python train.py --num_hidden_layers=11 --hidden_size=128 --intermediate_size=768 --norm="layernorm" --positions="learned" --parallel_block=false --init="normal" --optimizer="ademamix" --learning_rate=0.000733 --lr_head=0.00654 --warmup_steps=287 --schedule="cos" --final_lr_fraction=0.03 --train_tokens=216100000
Each number is 128 + 32 x the weight over its row's rms, rounded and kept within 0 to 255. Layers, rows and columns count from 0. Numbers have three digits each. The size before them is the row's rms in percent of the matrix's.

# up: layer 6 MLP up, 768x128, rms 0.0879, rows 43-142, columns 64-127
# down: layer 6 MLP down (transposed), 768x128, rms 0.0784, rows 43-142, columns 64-127
up43 134:124125191108157201137098139148134153159155175152123084095131104142124074140086131149094091107107163115117104075177170105143116117130123077140093121113114120129217116109135131107149149078117087
down43 141:137153094133119169133132080146096083121122105124069116102160119142110118082175170064184145135128159133106138136125116103125130162133137189094147120099145079179106105132126187136199088190099132
up44 104:084110135129071131110148176165180180150140163083097160102106181144156109153111132074141171154149147193143133104113122179095149159155175116120115111082083153137075120144126162033170096088112160
down44 099:139127129157108087114071196115144190131117156160171132141107122154152098139106096167090151167154132095105139169157144150161090098171123091154106143103166128141074135157150159129105087122167059
up45 080:115129158106102139162103098047115084086135112123134132168146129106140194102128172114188079151107072126154136099119166127086156097100189132074137143138111165137147061150090130150109168150112101
down45 083:167151093143130110112143154160127172153103141168136126140172131111156115130055158186098131114128094111065119163105138124124120135092175135133156151082095151118088146164167099141133085131142102
up46 076:141142146116113167150133072082134157088183151132214151109077090090138133145098082171137151093109098190130192120133114123130089088082136177164143132101088146126142142135138126164110145064174108
down46 081:172248133123137100134168112083136129050124101075069122080101089175114097144183134092110083141164187087140075150137133159139164096154106104137078128128197164118112132085106174128120160152097096
up47 087:200100160099127179161108139104123104163200085106161080112112145170166137153071160095107146166173165181107113066173140093128116136087140186123162103092079117128057107140079188139142114161134147
down47 090:072152178212164059112114181138113108080057117125077175113157125056112138176176131145098139123130161110124132151106100155125146069108166066092134186201133133132148114128169139154126132100173121
up48 095:091074109101125154136110150095092155155162172158106113101192124164171145123130136108099207125131143132135103090108142110098111031169145135166076182167108131178141130122134082129192105126136123
down48 097:140213106145171128178148062120109123112131124171092138104200114159115083163058174090084124132088147148106158134083108147148172187100112114130184127100086143118125076120101213125115185174122116
up49 098:107139117125138137157138189116171079153148136189168105141114133109117174118107102190109133102096142150090080125117096121182106058164110095114172231099158080152188095129137133171157146086093119
down49 096:120114112149180140084089160153139100119147113146110135131136152106134105100159157147174140115127138187065098154152084089120147064130141135123154096139102107107117103184193152179140129096145182
up50 112:121115187122152108155143066155082124153108103124159136139096110109141121154125125137146130178166103185124187114163137100097117079110175146124135123192126155157154064127148161133116117179120086
down50 108:157080123091172111136107104147101100119132145130160119153154106039145107086117137065134117142198120097117109137160072093158220119138117159052151134101159101116118130132074129154074104175150157
up51 081:096133144136112126178118097129163192140138107063112097152096103125124128125133151155088154150104114131138114120132113143151161074128121093069161180095180120123141135175176184184130210174120134
down51 089:136143052054146157102133094130082097151132150175144190141136035155141107129114114115133113106130126125102158134097157100104110152156158124143142091093111138135121212091156101130100097085113128
up52 087:080103084101203144168127157132082090124105121124109094118205134143202150144118153168114147079094090158116154076163115165098140105060175085173153160145106183145126066139118158093119086118140168
down52 088:149156104144070117066144142096112128133094174116109125118058175142123113101157111140131112127128166111112160122116189111111095168183156170125152103101129150129137123135112144116064145152176078
up53 074:138136169102067098185116086085132129086156161092105107178092137135098115128094105099157119118186172202160103144105085126130192052175138163170107161101124123187132120171132144081153146220104087
down53 077:153124161183174101102072134116140138141111130139115129170083071123135105168154142212165167107143121168084131122087132060136122116111150122173190157118075108094187149155175106129105135122128095
up54 085:121134135135112103125105166061099145133121120132124112130078160080220087194155099192175069112173121169178152111122083134101142111107121075090161097114130121146070106151169118144118099103108116
down54 081:119187113128123100130124101102112071070123184076118139127147084164106202117222092099105104066121166087104140134094118108140095164177122097156083123128159140131155177156174107144146123190133106
up55 073:159117129060118102183148109181164129095137175106132135119113109118134111098100125142116099192129117155180189149087141126083158154185125137164122147170128175143099124116090106130133109126047151
down55 075:147172103117202104070133119166100164163105148137122064171094162074105069130152185121122153146141159126038150156134144104167135098132095123168128150147072129081134126144119119123138107124144112
up56 083:087131167157153122174152133098197150144089170086148128167108125173190113145117141124135119138150169178232121156131126125096091070122144103156089125120133113171108151067111104101153105143108087
down56 095:157215184155134119075193111091096096139119166138073160131147161172118087127097138113106160121126142115061109161110109088113138147052106156108182113076119125130152138099158113136093128145077133
up57 095:105089108127071142135175145099157156097111183127086174217154158079074104120116087107165157100168132091098105117170121147123156109132118171151119111120134150148139154142170087174182181155106098
down57 093:144163118094127100068122088132132163164097140129117093106152084158169144160088151081191147096181196156150135083119095128097108165151081130171103158116141129147112144177141072090131104131139073
up58 119:124110140166149148194100169114140091146136176148086112147134155080111060104099120114123143126137126127145153087140125132167124091120156128105135191168146104164187140150177126186143114130148067
down58 123:121121129101156162137145129131156099121111123141139129131091119176057128116102146143052160124119146129159103114076092023174085155166181144135128059087128137120100190155088068135123148164084068
up59 080:175094139096166135163105143095164085157206126140125089088072144152131116106121106159140076164168145125152108128122125091099103145125138222113123155117139173137118135162152077146141139033165159
down59 084:084145116192151148124176108140092132125096160132073160206135126151151064125162114115173183139112112138106119200098130170121144076104148130097097091125160139132123115139154133182105207091080112
up60 104:092119126142089061079124143119128178157118059144146141139135105051196098143142112153173140167143133160183171100142110142129122125083158178121139113103119145188080114153117092154214069148117106
down60 101:083166160179128137112142153113132082086089126125126121164088100066114136132114152133040143165123175099130111071196095128098086155153187113166163065138144144135134179145179117130150173103130114
up61 143:094096126097135127125092163176121095111120152153067084157128130116126121105113091120148110111119089142199154146194115145093121141092094118133140146118077165104127089137157190176151135104101143
down61 119:143054138110176129152123134191145120119095109095112117140109098197138098106130124159096171094139090145133160067119163119162128121131086115146159087153099080126100118141144059123104151157190160
up62 074:068086128096156075115121098137177147136072068134134125136112147154073098136117120171089113173147101163171163133113150170108101114171106184135165172174190117144079140059131134153131115088084142
down62 085:169192176155107139123119139111098111080121183097105144127119082144098170130168159104161096132106117110120152148123094098201113112074167124129167111118120173113129035097153145125137099116124127
up63 087:085120117150112191189101148092145118127126136134148103151146151213206107106102125161095073168074120125138162134178087116127164123087118131120076140108077147150154084151187205124189157163160105
down63 091:128140088063082113122119178189109160150140118135114179124136123136108129135114141118142134116152129092102073115138179162142140124145094089139161022225141131085121140137141127082140109084110133
up64 090:127073116105104138125081119123151171161170172140084083154077229125118109136178148190100129111102091144122168111121179114101134135130071087133101194102164146106099073131123131168131158105070052
down64 099:122156107107091102177175192129166164142151099122107153143144137087110115189147120122150127096076109118092075174168073108105143111103122140128197098096130138125168118094155063148103142093142107
up65 127:093115198133138099133132150128142121134134146181127126154114118069123098151143111072146180145120085166141137113144165100078104090129128155156142178129161097136155128147109121182130131126051089
down65 123:143146093102094101096158110121143132163118172054102126091113154127070112102125212108090087082147119081149075075064155095175142098173149125147078042164169119184133159139122125130104112148078109
up66 095:152117163155115147141100174083105087109192193099137123183118145164166108173085065120176049122120170160182140148127105172110119126162116139156132190103118160158082128136111085092116119101118108
down66 097:143121122095082123101126096146091156097102083089121124091162094087150108045173126123155188146069106176128186054149146049199142156099175164084108082114129118123193146107135156109142164172124128
up67 082:154124106109064134133098084126108086115151134171163184143096193120107132132112065130111095117144133122115109136133163110110143141129110131129098158079115158146128060137090176092150175135112123
down67 092:163171109097149111105141134133110156106081087112095118116138158076110054125170129093138112118081130134082119114159126143101136144088183148127130114117160155082159095107139111167097204156197206
up68 168:172128181086099169137061124086126173111113102153168156112139084179156088171115102150080115122132117101164159089134102159097078080159111168119158158098173153173100142121109099125141135161083086
down68 148:175157147080074122204052100100140158113110103131142125111104108160109104155151112103048112144120134109170155066154109204139142075140119146099147121115171184179117104091102105118154155120116127
up69 111:087104156175117122131144147104161150177133113116148121140110093061168137151120137163118155136132108115128108108145113141064190063163144131113133161096142102113183115122118104201165123145141096
down69 107:136173131112074125141174084142117032119129163122035134137162179098151104110158152121151105146141130152147175125124104104158096099095134126100098116125165211131142129110174078142145109110101163
up70 075:078086105109084157075121095125065104089245123117133083121100144171138102102185072141139111151059071098193121160120137121096105154147120105122185122121140108125122107070093126144090099099125097
down70 082:127162117107138142128168137170134147116132160126074161138163205079123135150092146127186141155124090142086131125094157128123101132120076177145143142167069104111117106136187090132086113081126167
up71 087:098138123101184160109112096092151100168148132068166123136059120098110123118122127092163164131055060166136121094126103097149133170154099141165109162142053050115199125145164173187178141074134043
down71 096:163143090111116143157090114097132171031096127099118130097081139094189099182144215165089087124115109100108141142121110151099089092087106155129182118097161157136144115147134091120100143125144095
up72 105:121091157163046143186118133150120146131191090111161155149156115078156165132083105156138099134104123174120140113075096098131150088078131068138161168122145149174048125141177136144096117124147118
down72 113:096098131139114091161147112109042149126117130175142122110167141132110114111133155117164172133159118155112029146097106102125173147115146168083120172069129133151135091150135174120183077159134127
up73 094:114098109139140136149151100099109182146164093095124049168091123136174108178167081146151116138119166111144084066183185067144080107115175082097109091082100142109171101082131130159128174137163068
down73 093:085145135161098115120143181146068149131076148191180100095144174147145148147140118129128080094176200119090085146103089196127125152141110164150121121110143140107103139143198089116136087112173136
up74 078:071123121102132197118096043097103135106198178071150132126152101162125088142071147147143179108087086078125139106101120145118136137122166125092125125149080130160127096072136108115154122165111146
down74 087:159155114191155098156143123162126108145139134192106065103113142065145142152160126076131109156142154147079095139175163066166145167143150088134105138132102110143162092135171149155129118117042030
up75 120:138106138097045088123072118148116158172093099159160135120082113136147086167142134121092134161096127192124216117110133178120170166123118124135125149070159170095115124104111196135170114116129100
down75 100:187150163098119120163117143107128099161129127103133123138070083119082141112130130113076131087122140121153108075126124146121087132124123119100101090120148083111141172086171167160115154088105123
up76 087:076091128175094125133141116114146184142144112129116070167054190152129072195107153128162120127142068087147160172088153159130159151126123127139151124154148130134110136060116142152180114158133126
down76 077:154144114152135116130142155103107141093129147113056238114164071115075107099125069115115122108119078105091093129148138126175131161112084163159109078138173090122167087125127107123160125124115151
up77 089:121104134133160123172116124152130116071142172115073165147214146108149119113115165112163134146140135138134142081122128132063057129079124131144122177119118093154163084130211162098108139090122115
down77 103:121206100141051107141098148141154151105102121162175138173114112131115153122192138144022115119105174131124157102097096175152141114128101145144158140091164177118116125151088109154095176129174120
up78 090:097101162068098070121133087124079095135152157170124168117189149092088133094142151099140173103095113116152158065148090169083098108127125195174146151153169123214109157151062141086111106102104122
down78 091:184172100165143119090109140152106137125126151150130148126087146142137108152093118201094114138117094147134123112154078073099113134185170157091128141173110135081105150135123113144090071200190065
up79 091:157078147142185123151107100107177178151058081186123120100133149142142097107171111131107069107088100118170180114181172145057101096150132124074195147076162145119142098128119157170141171151101125
down79 096:146136117132079127078165101173164148148122161084183132112137206113143079152158171123136114081151143139119104122106162113220135133101111128147136101124102178092095163128148155126164149067086179
up80 109:178114127099087147134126076180082171099192090139135080145122167121135108170122115088071122153138093118110130118134146123181103132107202131107161111100142127141174106116113165118127219131046117
down80 105:167071097122085122153145123151110117147091069019057092102121116123105179191112157112117159084117116075133180132126144145127082135177108102152120155170112108124082162167122181120104138116163113
up81 097:123090148084065179152147083150102133135179147148150136161173166159152091132078101141073146127055146130144114139109157058112146142147148105145159163062133127160142133100121054138091104100115199
down81 102:112122109138136157072129110165149128157075122177146123136184118147107140168124150158176113122093081134117118087152154161148055082166123126116077070122143150113100173175132125199104140189176129
up82 082:156126195096086091173140122060078151113075122132124099231065139162097119158154101115191098157115163127182123082134116132105138095149144163144151116132156127189099101138125112113160163116099085
down82 088:097099150114144102053119132142134142119085105106083149124133133068120110115110169127111185110109107151084111144173202086075155073108133116182129122110123089149108114144153154117134087138164144
up83 098:126107123145168119160142099156092129113158133158148120091087124139105138127067095116118125156112055107210156134126161110079193123170174154118134115195101131160144115065152124192151147183115099
down83 098:111206171118064132125095134176127087126159112144144147105163085065163157126103133134103169117168140117098214140121127125136088103131113148130092120179117183088152117084144146131138149127099108
up84 076:136083088125179109085109134149109152155125129160133135118153139211096149116169105090108157110095139178128104170094182185118101122193159117165095137168191112174116123142156081161183149103075113
down84 087:171198124110094121104158176092136171136108129157129163102094163132130104132140107158062120087132125079133109133120114139110131150151096123109137034118149157125064127094065091115131094167149170
up85 074:157065101169102148118060108102038110129158102155168135097154144143113092157112115134163130140107116133141100103158206141147123084125175116138089098047163129160132073142180152150143137137159128
down85 084:097126128190119148054148114107151137140143079188145184160119135105154061120086100188116114136098120168049114183143156110128125130089163118129187158113120177069127076129153096110046127143146132
up86 094:073114137080151101165166101093128184097182199180130141144127132110167157089125088089118149107159140116141121111147084140154140126027202197138132118140094078144177096192168166181160127069139070
down86 087:167168103121062133132064135124162171101130029110157149124136148138131137140107157082117182150083137124132191131152131154103142105072110139092162116057128133106076127106062133146114062169147175
up87 119:084120102171112061105083191136184102110180124092194138155128110109138110159093150124116173168120126145110134158139117140136140124110139153113090126134133134119173093120213101088117111163110109
down87 119:079145144194143163131160102133126107111108149116141140149155140116137120123073145133123125202096113155140100141190135115121174145162137071083141152190122068135073135091100120123123090091143163
up88 105:128157134095200091121142151148106110141141190091144149144115190135165066109101141179105172068133094103136169165134192127173140097110167157114131136071139117136128124110140111105084149107083141
down88 103:098099131141103138114140127151148147110142127119129112175138103155107198118112135121124156159169143128143140114094128116143115118141057121122123147185130139131119140167136160120144160125184157
up89 096:116109062154141151094139092112119145145157135136143112126137119091167105169090102123122186115129161129177093132117146140118095108161165163157134152127105113212131137104156086113117126095082149
down89 096:178150149113134097177155064085103106155119107155145130115158089092203144172139192130146136160159127083129097093180117131147205175189123053130095083129152098125119129143118116094138107178105105
up90 101:147096164158104124126126129163189134171125169077145113121121133147196132167122133103145163101104081156147150091141166117084127118123171179101117161025183101092128099163111118149155123147086125
down90 098:083122083122164136114143128146129099114142163151144171114158143152097081139106104109138099131122131094086067128125119111136075148122066068152089147119136144151062087078154166122156094153045132
up91 079:118106179087128111151120111147126159169178132100134117154156150101110071151120133104144099131147173191123138079105078095152146137164152197179131149159131161111164072160130067112149083190062140
down91 081:135190133115128112122109108169079063150099116129111188118152141065141104095129129178155117108159139139087137116133178087125065121170106083136154157121158137128124150145161158136118063113112060
up92 077:139113117150072071157108181085129120066123166093124098200092168139121123170120109090133102146144108176238108145100102154159184118093082176154116159170145111113129164140137185138097174155071137
down92 087:145140118108136121075112127155118106148167158120133134172093168181159129040132138150181160182109102193084176169107157072155103168117165138146137131112099077129108088117165122114112125124141137
up93 082:123111087151136114174141112051126127143145168156111141115098186114139170088121128152169136111114132151126179169106156106176148110137183135100052083120086127121116120161150142143148156106125118
down93 103:160141151129096098071146111095148127122070129097145140093154070141204112123143142141093146101113171119146169128124057125159105103156094165100125140136141151087079116151078095127096099180156164
up94 106:063107173162145144157127148093118142127178132151117074181120153167139131141003121109113090108163075142139129126087115077108163089128184141177176154126109094155074108061125130179132133164109135
down94 110:103085142149134090115116202091146120101110151126088191133120161108172120126131112225132104110119170125123161092124230136104135143137134085130120172134114164137139115098148121115117164113114116
up95 086:131118146176131153091142137058090120085137162155148064186107077174119132135114128184182140125080108105151129142118154118147162085161104093152091173110089087202146123113105157136139072136085129
down95 091:097117142139105140110077073092147146121113123179213134156105086107097129183119114162132160120091199156127152134079116125113078144094106137119112116097122154077130175145132039102115118138158134
up96 114:164115128159156106159119130101120172109119174149125069161161117172152115149126127151112104134142086083119158140117168166147097108136153106173168151181078117169126124139101150155105152075070120
down96 122:142069169141129150080221172139182124154086139110122160132119167156140117141093137131181132088155135112099136111106097140094134152134113137104127068153137130106125103150093106112161142179039120
up97 122:074126154103215087163119088105094120160128100097100120133160175101143096144121130195128096146077037148157100091161128183153190091117100133077151147147129114077092114148119130148141174120104158
down97 127:101200126137101123183184081093109112128139091073108130143184152137154119130167162143105097159214122129097140134132126073103136144134110116086091180091132148118132144134139211130128117150097092
up98 115:144102135108178152105132071140104157117110193140137154146088113185142047135083132107085125136131133130148175135151077095107102136146133177125152191096109096166088119111183105107184131029100126
down98 111:106118107108213123113113082126168109146093092110129044140122119128136167101153127075142205114117135124176086134061180054155124125151066101139125077157144135081165129133136145161114166155154180
up99 129:101113127127138179134108083102150127163119144189115154090129153151133067154092105088154149093100088162151110120078172144144144140109112103143160206139169054153088140125102126099151112084104146
down99 149:112097161159113115117134086225113114127142141052158035174100096186159200117107076150145149121115137143091160109169119178132158147129073145117110126127139209099140116101118142144157168120137087
up100 106:091107122137124130147116097184171127177091120178158150117151112118138118158106060182128105156118092128138152108141105122138134178129141162157092118134123110138129062139174135185160109106153165
down100 098:155135154133137201158140120151187169065115096103162098168163204142123145081052144141114116117129162120131119137088140112199164169130163074142101144132149142134153149100118118110154050121107136
up101 091:156056151141118136197105200099071172089159125107192133141088098100149161125108146170109166131127145119153116106169121141065151052118129129138052182135084115137123131082122129092176150129123127
down101 101:166152134092047203115153123088121096123098156104132131118137126156141094124100121122113187179121185088063125155090079035128103144157131155062129136112088171092117144128089124132178150136133165
up102 105:083113088147152125103157115177152181134117140131147141107103147134177071123135065198147169153100140123148167075161151104095108089124099152119127098076151092175092121078140103169089101090096113
down102 099:138091093107145103115089135105107165135156155073160186128077110113093154143134189134083210104164124106097153145139105145127060167094162186131108133128165138098191105122122081153172139121163154
up103 085:130078132149084168233098131097103179099129133088195149140121129099147165155116187153138166178143131107105169092144108082147155051165115116080097129056073151116196130098163134142133173088126168
down103 095:127160116116066100087099161088149203132078178149110130128175181141114080111155113050078060084110117122083132153114137213102107126157128192110117160137112137110104099115151153127089111150141143
up104 111:115103136150137120137139159041140114124158146142125076120134137120108105156110149170130028138131124137123173171100159126052121107136113099116134175142111153170106147156090087184109158126070108
down104 103:059109161115140161127148146108135115125104118129160146159087147104128055115141081102179122102139161092067121088141119141087200147141085165094138110125123128117126131096158082104144161149106148
up105 080:094127128141118157115134048071091092099212153146120142095136125123118124146115113137161137117163132108177121141121116140124167094113167140165165186115142135214088132154104149119114137107108154
down105 088:124147131187121098093150152138101113102119092164149161155143151124180127115073160148121159135086110138100179156110115114113095180100158213105156206158157149074110107098148087125120131106144145
up106 121:167130189099209095125076137136129111175115090160114080178105132130127138128172119115124119204108071128168142142150147154098108135157164168152125223137075075083121124157149156130133135128131080
down106 117:114123121132164109130149165132143153127169161121136131114073127130161053147123087132206163121140182132145110150181127154099114124093072059173066102176134105149184123150196076157140175153170136
up107 133:131104101078098098117146109106170123103148139136173159185104169163117085071144059149127103117074104136121130132130126131093141166127120165125141121098086099168141126118127125145217188142103083
down107 124:177148167141084106144159091117085060150133177183100147123121111137150096157126096088147121134151170150133159124085101172167144216107145104110170072066156138138093093072135131174142123148108104
up108 124:141122179096109175101035127134162151150099149172127126113192098153131135177113169122082128099115128089157163117087114108092118087113190136142179146111178085161140099138115174136118184091113089
down108 091:106195145103105123176128137134123133139160109098149146130154149135053105113130143207064111172131128146147161115110096094107116095161121152165108131135173081173151132136120148098110139129147153
up109 082:138099125088153123163122072128137099163166164134139163133056143156085121100143119145129186125174134137087102158081157097119166125130144051146099178173136109168077138124146190157146138173120091
down109 099:167129117091063125121151126130119144116106130160130114070140147127134113119157125115072094112137141072123136127160078139129119143115110167128164125098106156072054089137152136076143120218150139
up110 149:151106141083129101196079127133160120086151107143132090137132118161128092170102109164165103171101091122160115089103132135155133092129120124121138124093157165146143110097168106146164109169104116
down110 161:108126156178159103115148126158121137146100063115154147119107169160132125114097140082170107108173124158111176159113104158165190155069102154027141163087138158124119104090108179114106108095138139
up111 095:100127127087159135075086142155165153179170125141145061159104144098188132136114132177108130186073112129171143123159080160098102103181164097123156107114119097128127158161193150154174127136109168
down111 097:172110115138124123070177132126088095095111159133142165108105213097096088126152126093089148084074125153105091136110177129126138171145155124180111116080128089164162100139099183123099094124154106
up112 145:101096144155179110147127115162131124151128167186172122119118110097110081124130115112136089162136105089140167092087146117046100117180124192071119165120154064127148150149180112092152191106136145
down112 137:190061133165146129101171109107142082088106127125134151167149099150135148055150125080130117132156110146166048173151173104142124157081060076127136088133148098117139136110123052216158176126075110
up113 098:124106144118108130100126107128149149115103100147157115157131139111164128167173093134143055138145124053124158107146116116108068097111105138125177162103179077118181166162165144165157106118110077
down113 104:100167178132152138073168104124100120160154163119057083111223157143105105132101139190145201177097081106119095103147075135161129130078099109162110120149106088131126127117091175092156172120150136
up114 121:133104214156120111131116116148111134140113141165092088130146142058089117129136118202128091191080090097137097107155173151106116141083090133179130187134055142174128098139134129149171178061146116
down114 121:082080141101137166107149075150113124172113141129103165105078181104097135123128093136172143101137161166121103170174108138115103095076134150166166076114101057126143081159076134138120076104166129
up115 089:143117114074147162186095147091132145100162179173121142184161169126163105145088074142155062099100125160105155099173107145106095139132137145149171145094065154184100068145182117120107165070107132
down115 097:150184120111059150111147092186109097149075118147127161157118120121124101160155157049125100134158144108131153166126116094144174143199143145069120094115118146120077132134166139157131162111154124
up116 091:084109149103125159158117078109135131099143126174166086140147139094158140087135161132086190146090080136143139066152127143079153090116139161120135136161109128152123146113170118149195121196106116
down116 102:102208098106118157134114127198116170156129115127147137144141100116173137130115097133135147121146155208107155131081110077131159146153167136176161090107080151140092115104098136063121100121093127
up117 076:099130074130129181156122107182198072096140124174119144058089136134101140053100138091092140091152096094092081143158169094166064119158147124076147149153094119186129090068114153153186169117142089
down117 080:072093116159182116090132096209115171098144166142125135057108072107126104152122145143128161095129165170110159171129156120115119145101135150138115107118092099124153173167127110167104085085187129
up118 121:102096133116129143121141146118127208169098168131140160141137161110163118140065056108145184143089168157176080131135141180152152118091065103093147142092122128174050107143111122113174157130097147
down118 113:119186125167136134142152093082110150111143074163158157129159125135140161118146125139177110163242092112139113142100115072144182132122131143124105077099101099136078166112152175124156109130118146
up119 090:099123124126162201165098085074204127128190231136129128066101190138126085107078129132106113142129110179162123187072133119126096146125094107149142145090119063195102123144113130110102162116115225
down119 089:118100078113175126109082139224166132114102159109153134167076093141127116124173146103149093122165145137098103087158137190100085152107127147140074095169113172095137188108110140141056070120143106
up120 075:124092130114135102182107123121113156124123080160120156110148111176138160112138121065142070084178164094128125113224181170137171094090127097103098089106142141146118126179107166124198153126136111
down120 087:128170092142181107080169171121102171103079127074148130160061125148193058086056143157116126130077103156137165142076088158111100167118153159170176148151087115115096110136174120110078181162139147
up121 076:124093078133139121181103128135071118161166079148102133064137190143104089134099143153136159105137062137162147083153192149128110121066108182063147083087162161148122126127136167133126164131144187
down121 087:125119114176112122103109115091163139150148109200144141116157114101132173112113139122171100136137097144095106118124150145124136160123132137141129188114168097110084109138145148132118140141129150
up122 113:125124145115126095090031180149176112142110144138150113079126124077174092156147139203140123129120134188091186124137135169105167131134127126145111147122119135145113122191186165136177084105088136
down122 108:118199159122123112129164097111088093153090137089168161139132116118120124081139146120094143181071095148113169109103095091137105172138096189074113132165144182091135142090079086081172102105131088
up123 079:136114164121168123226113103164174122169135152122135119115140124134177132103124165156105127122149132197142141107138110106136160076095155093151149143167109171126127071229134134149146132142141170
down123 079:058115125181120204101129137128126141116150144118112140141146098161127097150102060121147182131089104160081155089045129083130080141162157142165116103108120100084165173100174111106062142133144164
up124 109:131092214138171115177140170159100165199104122132121123103116178144106074119160127144107094148117130123116149087148148069098058101125164161116126147142109075131124164080137089125164190089132115
down124 111:157091074108160140133121081067119082117155133144176105117101164096123041050133122158097092167093162129148127089174134099104138153128180110144120104113158167122022166149138111119124104111123101
up125 074:073088110137057105136090118148207123093068116112182109159160128120115122170152148128083139177127108124168158112138157147154179101098126087073104097114138094117140095142133146121144115204083081
down125 092:135175148134091139099152137146067101178131092138091137134130130104181074075146145111141114142098110161062102117084152093120117092183140079124117114158124078079159177172109101151131116137154131
up126 116:117072158126122068141110177125171204128157127095111145151123120125157155165058043151126178143150107061095073122096146115101096082110129130129137147086138122127160097142153111204112174125135102
down126 114:151163171125152085121144165094131064104104067152116125091131094103153089136125133109169165139118100130115156156133145095129140138156137068095145202101119132194140095117154141093128118118085151
up127 076:068124087127087102159133132161115113086150130118140136137132154161084084155105117110093136143135071150222160127031118101107156105115122191157120146148064126145097150053176131098104121106117175
down127 076:095134111120169164101123132159158153140095111128117123146084166064122096093066101136174136152137101161123149158066128123127128117145138156153137137161139169068163121185168129118075075083122089
up128 094:136111190142155135086126108217151142163133122037165100188079146156142124174131090133130136163115130140124123089142096112149109125118139173116161159140158113135098113083132111106085121082120159
down128 092:135154107099057072129173149085125116107082172162098135121104079139149152116132127135084121128082109127127144066105122174106157143150144106137125150161161169121177131113068150099152122188175161
up129 069:144101067126140133131107186120168133127128136146132145184093175161151134082160096112113076119091155096175130088122191085073103170140138174104115121095146179069107153083108144082144148115110123
down129 058:101193154113143088130162135115115104127138133046119110105159108128058099138126113121159153118178085121119086136083081179168161175158095084173105130205095118156092116130118122139194091148150072
up130 090:124093132132077193158104106075142130168136112162194134173105112101167136122084119139112178128095097146175130165101121106111134119168187124180121169109150143136092109046161097102091119096108142
down130 101:105202101109171090110145151134101122131120150109071108118102072138163121107096115125154087172135048133185157146146090102146116154150176080174062154142179123157121129103156196130120163170143058
up131 081:153133099106104120095090171100050123091169073135114123113148100136150121144110146080182127160169183149121073084198177142120188129096142145130071109125076112153060099102098154124198173185106110
down131 083:153072130143118118112135116121109145101070137151160174105129090158154126104113153168082175126093171115100166136113191131162126157094138163096101175123147148128148109155185114119103093097137118
up132 122:151136115156142148131131135102115107136133085192148090138145064151151090143141120114140193164136113113086136127158102097076116052119195125156155196144134108119203101133117125132096150171144069
down132 117:167129123123112156131115135148112199157137140138156131147144121121095121103096145069133122137122123113109078092111114087228116147162116125132157109168104133153184120183134098155104114054145212
up133 088:138122131121114131138080123113194152128140142128164071200154115175150119085158066214077199158086111147167081093128068121116135098155176129159166125109093123106184110160207132110105113103126110
down133 095:097163154106133123115153098091057089180117151094082164101102107156138119122179182123077187130116100112137139128162138136088150124117151169099127136084146095152152117089098169099111105137176125
up134 121:127125147114096075028119151178142174145136168192113076134165129161194136147116132106133101143079100146129076071152116141136155086060214142068086141114147101127149106158111143150178139118139097
down134 107:094137102139069112112132162129157153149151116074171131124116132143105085140110112185137095133201134122078159116081173122140147110113087200161107161065176161139158158118149208119108167103127147
up135 133:108108151153091157139150097087116161110177133117231116156074154195136099167003050179084120163120088110151178160118136121101117138169162164121122138151095089112112129074190127112159139076127145
down135 135:151176094102154150131178115150098120076138106136124133107086115098172116133065145086078117175147189104131140132127166082154164184148124129146117176128098103137131087095093150121111110107151080
up136 085:142136101091137204177083135157170139116157124076097080154128134147198127113101133143108129134146091199097076105141107135152157082127133097077167133091126123133146062151119166150200072153105131
down136 089:100117143118177125121171143135112140157130145120049164094137158126220114106139177150128174082104164123129129111121090135162162154132124164152112155104133170051166138177170119111152130206110122
up137 078:100133106149102086096144105073087166102115072117156111133144131167148133152105090117157154139110101105140099120170183149102055124089188137087130111088127119239094137061082161138114106054157092
down137 088:067170160160177147095192145166168068169158173218123107143136088084110112101118099137128162126165097115105093167133136125096088107130111148072090131176097149120105072141195118120108125118159147
up138 095:124086221099151152116107137143177188088159143084145104159119106120124164134131137169106081126129095169135140133185136147171098130063127140121158113117077143148109133096125093140123091056162120
down138 100:147124124117089063148133095114147145071119150053104154105125155110114120207155204086087109159126141094127094108110099101120105112163067171109175217146122162110090117110123113088130151135166111
up139 082:105102122096095107177122117137093204119164098116129137156134175126143107109131086138173147142136135139159090056120145116072086134173138108120159173059177100142120120136088127126116141072055155
down139 091:123206176066097178102138106182123107107101126143083098107122135126145102079106116173125141167106115109095114117083119073098141108141083184185123102154102131130138066124123174145133102149115168
up140 090:177142159125139115123099165089116103126115121130146092104108079116102148174162158158159061169135121136187145136155133204121109110127128093111114121142133096166094133105160126180123115127142076
down140 086:128150139071084183119142109129141178104107136177121158117112105149119103131032070100071159076111125145080165137125127146166135145120113135144132144098169172132164140078109137126095118125133165
up141 098:174100199116154161169138077083162153118078125143134086092108150131198154146154157126169092104107108125108196109181081159151058124195139093076155141071186107115143101146125105146141109077110073
down141 105:073159168184144125114080148156153154123077147150160130157130063089161094140105143145119113093162174124110142142115103084074165154106143061120181140105154108129116172098112100207119082134147084
up142 074:152122139104155073149106104121111155150104096088133127174065152128135142163082128144144122163124155175147178109179123132114109098126129164128129148108147175150085088216160164152155107097101155
down142 086:112111160146195158117179180159088133184138160125075112099113176164133093132127158173161145094112147108085107156076149098093111171128139131149095159128131100130108092145181137107080154105135130